Weights of a small transformer language model: vocabulary 1787, a variant of Muon for these matrices.
Each number is 500 + 50 x the weight over its row's rms, rounded and kept within 0 to 999. Layers, rows and columns count from 0. Numbers have three digits each. The size before them is the row's rms in percent of the matrix's.

# up: layer 4 MLP up, 448x224, rms 0.0626, rows 97-131, columns 168-223
# down: layer 4 MLP down (transposed), 448x224, rms 0.0192, rows 97-131, columns 168-223
# gate: layer 4 MLP gate, 448x224, rms 0.0613, rows 98-132, columns 168-223
up97 100:537467537460567515518400489473486446509451589431547630403483635598505509427551433555514507487475522502499566547467566493563507409478450507482478490552451370476461475448
down97 099:476590439517496489521466469484553508530563472425555466407542464547439513561469536554511529409550496407457439489496604490528538495484503571443615474434597495545536471503
gate98 103:487548497513509493628492488569483494469423474524471560536516488477514428516518532434533544511657455551442493517474400507522562574544469500407471478562521427597504516488
up98 096:502525431501411540464440411355478550485510490484536504534475484462480510449495587568507476532431456495494532555509549520551539479631500514519458435337567420513446500473
down98 100:473489556535520502515612538493552488608577444490495411587501477513527447519431432522404461463541543489566526437562439544471439544494529496486488551502437496522491524563
gate99 103:511452500519528524495546476517426478556522503519479523537540494537429465534504455573407557510497544507459503521584551529564533514546383496503460439441558445489408461505
up99 099:528510467501504544468520516556493496526495555480440626488514576560520552571470544447523530575474504500488522453395489446510553433500482462527406470483434432420571514434
down99 109:522508476498591503490434463537516499481493566492538470546554573479460412562510502578475550500571540518508542521446460482505467576535535515612438570472426513480361441525
gate100 109:507564503433499543489419442498578446574604450524541486531413515566581482490468541453453441547550512493463444477479576483558530536485388512597546407503584511593492513517
up100 100:523549462522553427546532478486434448464539527536428535508376538378497502461415450521567498535594532435534477468413511474549513499509526522439519536434573516485454507478
down100 095:526465548507424428503517517452530497417463514561598479503469468493437460515466537445462567447492497540552441520499367481589482477495594567633449551543451544495490489499
gate101 099:423507477459459447553439498496459463459510497487468520576464499554539382484564483341480547525462412486511461485565486540549474568454558516455501474445429434450509520538
up101 104:581485561460460562450375538534505482481475512484488541604490476459508622464403450492480534428452391436451553462494562537497556561520537574495488515547501523534450517693
down101 095:469529529492564414433521479533493389476428472531534456522554451522508479591565499548446542464527502550489538492482469490399549405467469490462508485560460518563495512513
gate102 104:538549504466528489480517573462522491574438450581448491432507400506618537524568482457514536565449458491489535483502428502441515509509508549463405496484467515463459518445
up102 096:536462497581527482428478485525516427421530487656480437452494526508492509486472558522576554528412537459496417521459537585503457540494437547454535427512494477472515525546
down102 104:484498468385456498514575434495480494569554522450500530471506467392571544493536536546476553528538547548560509584521417485539544511490432518387473473529427565446475487533
gate103 103:530502533475560496439476498531515600509440636430493483454530558500428466546484562517370538531465506447502501491480523546449541493465540444515511479415507412446449454520
up103 098:582518521489533486434453509353517436452475509452566447485502464539520569540428462503453513551494498478478524445478583546551478502598489371472486560607487644492561545450
down103 099:552524511487493529543443506567568553442485590547475518516556480547546447523532544498425502453485458476504491477484444496542498485494470465577492403480454405379422448571
gate104 100:436452574419484560423440486445383502594561504508565534477521592539498511507516512569493395512493581483473434483499587367517478564495618573404535554453474436523485451597
up104 107:500575469449473481497421520434559619556544561495520453571494510427524540489522483472567541514441474455500573558443555462570569526516489453588505555450448530461496530577
down104 095:566447542458487502509525549488531575407464547467590510467505546474575453470515562544400511500477577495433476505529332537498562397453539486499513432547512559504506493507
gate105 097:511510443465539517514503433595514500513446498499540542574531502453479603554499538463440422524487500559511563543549461512455491550350415495466487503490534445575530457479
up105 105:495589552580507494448529607456539484493560469505559533428493517584522547442536483538409466516573508416434517543408596483477459553490423453555499526415471510401504484519
down105 106:475428530553414497485519499551547453546407540496465561567480461424446536476642427429477390511396432552543548557476518502468475558459465542541480462510518449539514505545
gate106 100:496455521461495412577468485560463457586583450621419488495497483554480517454510505519358553619522514504509517313531488535450459484527433431527405524501526488491472425510
up106 116:467519551531480579492487551503531471499482540504526442497469528565477522511587492435506521546545477553588453553533505607469519539571436541519502513533581526376368508466
down106 107:444521449460445633591528500417550498507482492475496586454508538545542449557549512467611436520469480555578508547549518539420590519545479517485476524525522502455446613490
gate107 104:488426488535507508559499466574514539469516491520510506499530532528396364469512549372479511452446547476452484493493565586461501437416513518505411449603505494512528447432
up107 100:424471520467506540486399428484465499465445505526461609491501536555479475540526499578366433551522507479475511475438474453458439474449497501537491545449458454592476577514
down107 095:532511544512590450544456536481525510507534590516582422569604435486591503457542596487560468498565524482524430424489477521499512504582569516494544504526503518535481508486
gate108 100:491479472523393572458537478492512534446548528537476497488468576481473455415434462501553499574519453490585475531522542506436559603500569430494496457525480496531465398515
up108 100:485492510493538529443508476516495458597559530566437520483481580506491489535442566520540581441494452514499519458462520519480477488458490440549446441510470544457545512536
down108 101:533617541508540481576462520480454529536480511544589473479489457548476459523509561474585528429517579400601448550500444496457477476537424500460468566484400432548480415448
gate109 108:494523517611490519526527526414614556550500459588502513485569482391468527481508547512453429450447513529451476569513519504504496511554422555636537464528466568518514532474
up109 100:568447562419448481476539425523505485474581545563564536544455433543515512535407527570464551509496480447369428473439596483575454534501443434498473479514617522498527553432
down109 098:472425451542443553464471488511500514569530558509537489478548566526459517447577463474464476495555517545541466520471515496517522477538562485514541589450573480462580616524
gate110 096:453386412411468512525460633530454538562461472525489486519572514452538495538443532638418442564580494565421469427494557529396507532477440424493509483528575450514485448452
up110 091:406585549603513494477483462460583582478515558362475489521520484456486528543530448475567338516503541560527536484513522506518557469557516490569395537397523481516488579481
down110 092:493447325414452447501570523559437476529487461553529437484529607455590395507491487471494551476492480483462490517517446498429536536479456536475525446515608501436468435498
gate111 103:552527447481457516402536535534499544520540529393548507464607508417565619495431569540517409533487529511466559478455436510434586557498539491445516509571517502511468471561
up111 110:452475502433443539619518521473476583417452519602501485426577537428531426556459454480544587533408562471503439492488588437470498458540430514485579469556585415410509494616
down111 102:457464516457381508439547469497468530459432547547480504424613500413491487526538523458443500529582513405403564557544506449408541560331516482453568448536594501429449483477
gate112 101:529491500580523477574480662504446445543543625456579498612514367495394523388505521559609514524539489585458531467489523458533431536570466493504474433459542545595474515535
up112 095:485488474567521461461465465541590549426440492508520591504418516504554483556575469391538525545385489513534465443512522478488536373451424512531697505432453558516477443471
down112 099:455467527478542509562616456411446543593556451456606438466565530457426446456527610673546493472497498425480578501507539480593510521457509507467416485528452449521504543468
gate113 094:472603419497458507486508479493441438510504487546475490594501402605458573609507431507485572489556511438355450434561469576637479531485433576517420472504558411547452500391
up113 100:469471440527511500522502481426488603539535357444531570529531551440525606433415543533545539535504472493584418519499536480473552573404503524427475444457563561513588465559
down113 098:399533474382484543560455489505553487488528504498503543529452520442481483452499485538451501500465436444481550528574493507506494455523498456497436421506377514484515522520
gate114 104:468513498454525464414474541556535465555478442502485503493455455436524472450526544530471651499558441504463518437513573395391409567452473569469451432509471479546516468513
up114 101:450465463490444536396471444452358526503491565475503488519424492499515511496530493484461511489460441490446606474472563514458493518516459472542535474542445451511493496482
down114 102:531557637587482502518492530532539578521457607554522523500412552585508513505421461474526435463525487444464506477482499513496495454519528465477542598504509481450567525535
gate115 105:457549475496548485488465502491531538409548529487459466586522516445598547529486490525562388508477539549495470525450509439525563505455530576573567352436485498540525474436
up115 104:542461493487549476465526489531516424525492487468505535377495507535409414572449615522483531585453567444515436517452535579558650447523504489554402500457581555462484616489
down115 097:546534510558460496473486474447408494513593533663560423556478586603463483471505531501589436466552455513550441515524397453592552523515575514466512538504550497515532500578
gate116 098:584527460498487494518646456469518545457469440654477486486495466481454485519538552548604537472536433402498520572522396532451488478477600532544575444538483461510550452575
up116 098:478564488519507515495486442467432453428506431498486597495393555405449478455437610564570553533381495522463574507446467528538412485565486454512573563612538511448583474482
down116 097:503544481501539497494544543451539476462581519379483520468520593495506516535443448436358561436531531503594484563532512508510512507470484541597400551516528429563544473567
gate117 099:482543468436475531568443516490429537497441552531523489521570516465570474539487522497529439475473527526508534545522579587434539562459472519519540499428480581387492510543
up117 093:450514424440487497478487467491597510534542465500542581540482484549520455519492449484515424550487502483499512481590564486465511462468438528479562554502497588611510574614
down117 093:548540480540422465519429412496382430514477430465561480425533492510480435432513526437506469515552560497496497569478508470517504519562507500479485579556609433440570370495
gate118 102:485567539570466498559540469405438461546464509394524514435551469525588537499503479531451508477439398546543451488424528474574463526456503480519546498474435399458465434476
up118 094:555518419471450548506550478501501515490626440416509515548520576511463475439516522479468504535521553472639469421522517452481487426548532550597544506448471564475473454482
down118 093:446479527516514457524376484597536553488495494614459513555558490456439519488458526546495598480532591432401546519532402528428545532510479494460511525430545509523486531537
gate119 107:519510500503539553499501527591486438475449515548446566400427418476482566443462593513537591402452522544473422452490530520547531488504508509516420501580522527540517526478
up119 102:662476491565567462540505547473437514495562514594425518471441503463507426456467488544421460518488507490458584406526470396524571497512470532431451472508477450463473542514
down119 097:441492559493484529471564471537612494617492409417583535522526625506465469452538448520462510477525561550562437476571569519435544457536572396488496542470553563447575492574
gate120 097:485561450458498495500438404410512530545483439525556546500484527509480456561497547502548512475562469483502526526493657606612496434437531521495530556481494516535559456471
up120 096:411511528413491559491469472517461598535483439626519478574571510602538495480437557509460571519481497481488499531493478514492492600592451445480509449547484551556455486468
down120 101:531598484536470414554499560467465496480498435497512542509496590439469542558453536501491550457545576435500495450530432540508521569480472530458473480505471439508569522607
gate121 111:553488525463517471550539487429487526524507451540523564418504399467401545457443556549519519481506478449476509515505464611445470512477509525490573552488541511341548483485
up121 117:529470510526504536446532571458546567451567434563491406526535557505518518457491469551443449540554529507442488476488440430445468553521499595422638521510437461566447465520
down121 110:458529464573513473418585476532560502469553483520457522469510551525509475395568488475419434472540550498507423433407423516426501498446470534450536524562463465528477460469
gate122 098:388447498576458480525507449538558486560480500438451488451476509420494520498627559517484421548441447449500474614623490453529501598441563485452507548552624469564506447516
up122 111:473481422415586483443356606488464473384462551503569460500497454591542535456427580447450424532547463459450471452513473446492460556594499541555460529550506513477512482532
down122 103:532515498473423434544562485454458428487488492493486479438511437506562494465492529581403493543616473480533536484469437451576529564426550422484472406509506506475539439540
gate123 101:446422500567482511575565464534544531466507514478567477474492445513527528521526533507527427544479444571460484546496495587557556599475459553502576537516546496566478538479
up123 098:530617494469519468474465438420492518528609501543431447465549612536504430548462513578520455516536514474415474456570531513493547453615473446521418424497526510492543538523
down123 102:448390503535460516412590478448596531463369605464480536523488502447488440503547523471434580553490511552520530526447461523445518525389493472524584496540482554533489490479
gate124 101:538500487430487500501544462480539443521445488488510460461517411485518619481435473473536544432532482489452533566449492663503406671473500557395510491525509409450525445449
up124 104:524480434650550459510549618490428542478458547497432501495540491435480472502466466436469525570381500430465602490546462497446510432575493554510452494496502493532468554525
down124 100:526548456511541566456524455499514496513470514486467512627477461481440536512429542494561516424487403497501496552471509513499473599541450527416411559447434480448550518392
gate125 102:442514423489470576486535489491426590517444459460486454537569491531579485508513511512415365535583472437526484470543449508529513477436455471558440456469539468441574569495
up125 113:474536410491491553485496448474450550528373513529591480421482476381519481376496539562463402505498500540483493490540465496541573538504497498501635458579517512569456414481
down125 101:507570479531515439510446539575529415470484468506512565401456520454515602453553519479462537529461453577481479533465576510446461502437519557536577475520499555552437520450
gate126 103:537464393535474498531452558409469518496548529532528409438620428478541524540468469406509466543528467570527473503448427419490503542428425551377413426422537568473533481503
up126 101:493558575556467443555511475476467471448457638499489487576499535514449451553496468417455509520487508525557470541560442453483578461395500509535476465515468467528483426573
down126 093:400512500569504432458497434523572542493500507520563445491602500507498520350529470513486598475475521525464415451473487535534432542565522479479470540632445467482533502442
gate127 105:489464547483512445492508282501607463480450440522534457522527477567434501588425502550482460480555515460502545516505508546465532479545513527512479607514442569464548477416
up127 097:431480492448453517489532454593470614502604436446460594595470423532569483480532492482501495464507512507344547575480567509528550526469485443428503501423504448446487475512
down127 100:493495520493510464494506318539542482466447459566528365515510564554396487527412474516574468513515543380527512513458489485532506433523442544466402410523570545496562437543
gate128 104:507496559540446450570526430426557532538605457522454501477497475464517474499620493518518448601518473553525482582551434440547523482508567476526465511488543511616549477526
up128 109:463556554518438495473524516479436523615499469514452475575526442512536552500481442501547497535546446464462509510399441462515467491517597442491569568470523446509524411552
down128 096:498492455479464490494446523480481550528440625493552491530536536552476514506502500449471463406564497486479528420387454506528442485495459552454548524577479515500404529442
gate129 098:438422533549489560540533517450496501464504496469409484436590476514555590572473502427625575510488476496576497538498479571494498574468455407508535534572492350461459479441
up129 094:476452440494414545546491465513524549490489494443471462547544537480484549532415464482515468475426546544467518490535453491468503503484562446509504393494504465457471584500
down129 090:568484522516522470537413512451549386519498524454569517565565519470551555456537491599505415433531491517480520470530532469539528498573373572475496500424550521409463426468
gate130 098:537560444561483595500512521555548469450624514489467431423473483555575483489487550433466444485505505479495510523455444454528393504581497466460547449563546475539446550518
up130 094:569431588521574438543573490488529535479508476481485489524552558517483419543477496529415496547450525493572489472511492553534482530508547558480474562544543414454561571445
down130 094:503568405512515595513507385553568411559545473475553482468533493590502428492505401416491455500557423463481585559467525480500444547470527398432491530429552508480452525529
gate131 097:504526441452447512444587556529493496444497562400490470478487466562552507538411514466412492454549550533572398476527406435491558455531594487478454576399500475522514524569
up131 100:523457540423501569502522378502441466494461437517412521498481381523512399471432475475588564490442493565465449442503455534545542527488557545461444528551465452547425415572
down131 100:531515429511508513484441500519560546491423444539399568503440493519547613472527440472636469587540543415565493520460447439523421426521504500467515515462523509448566489535
gate132 106:566540476344462524459484556435506496410473407425538494495551457491496456439530572502451486433521583416486484491482553414451419437521460501569507569418538529482488484501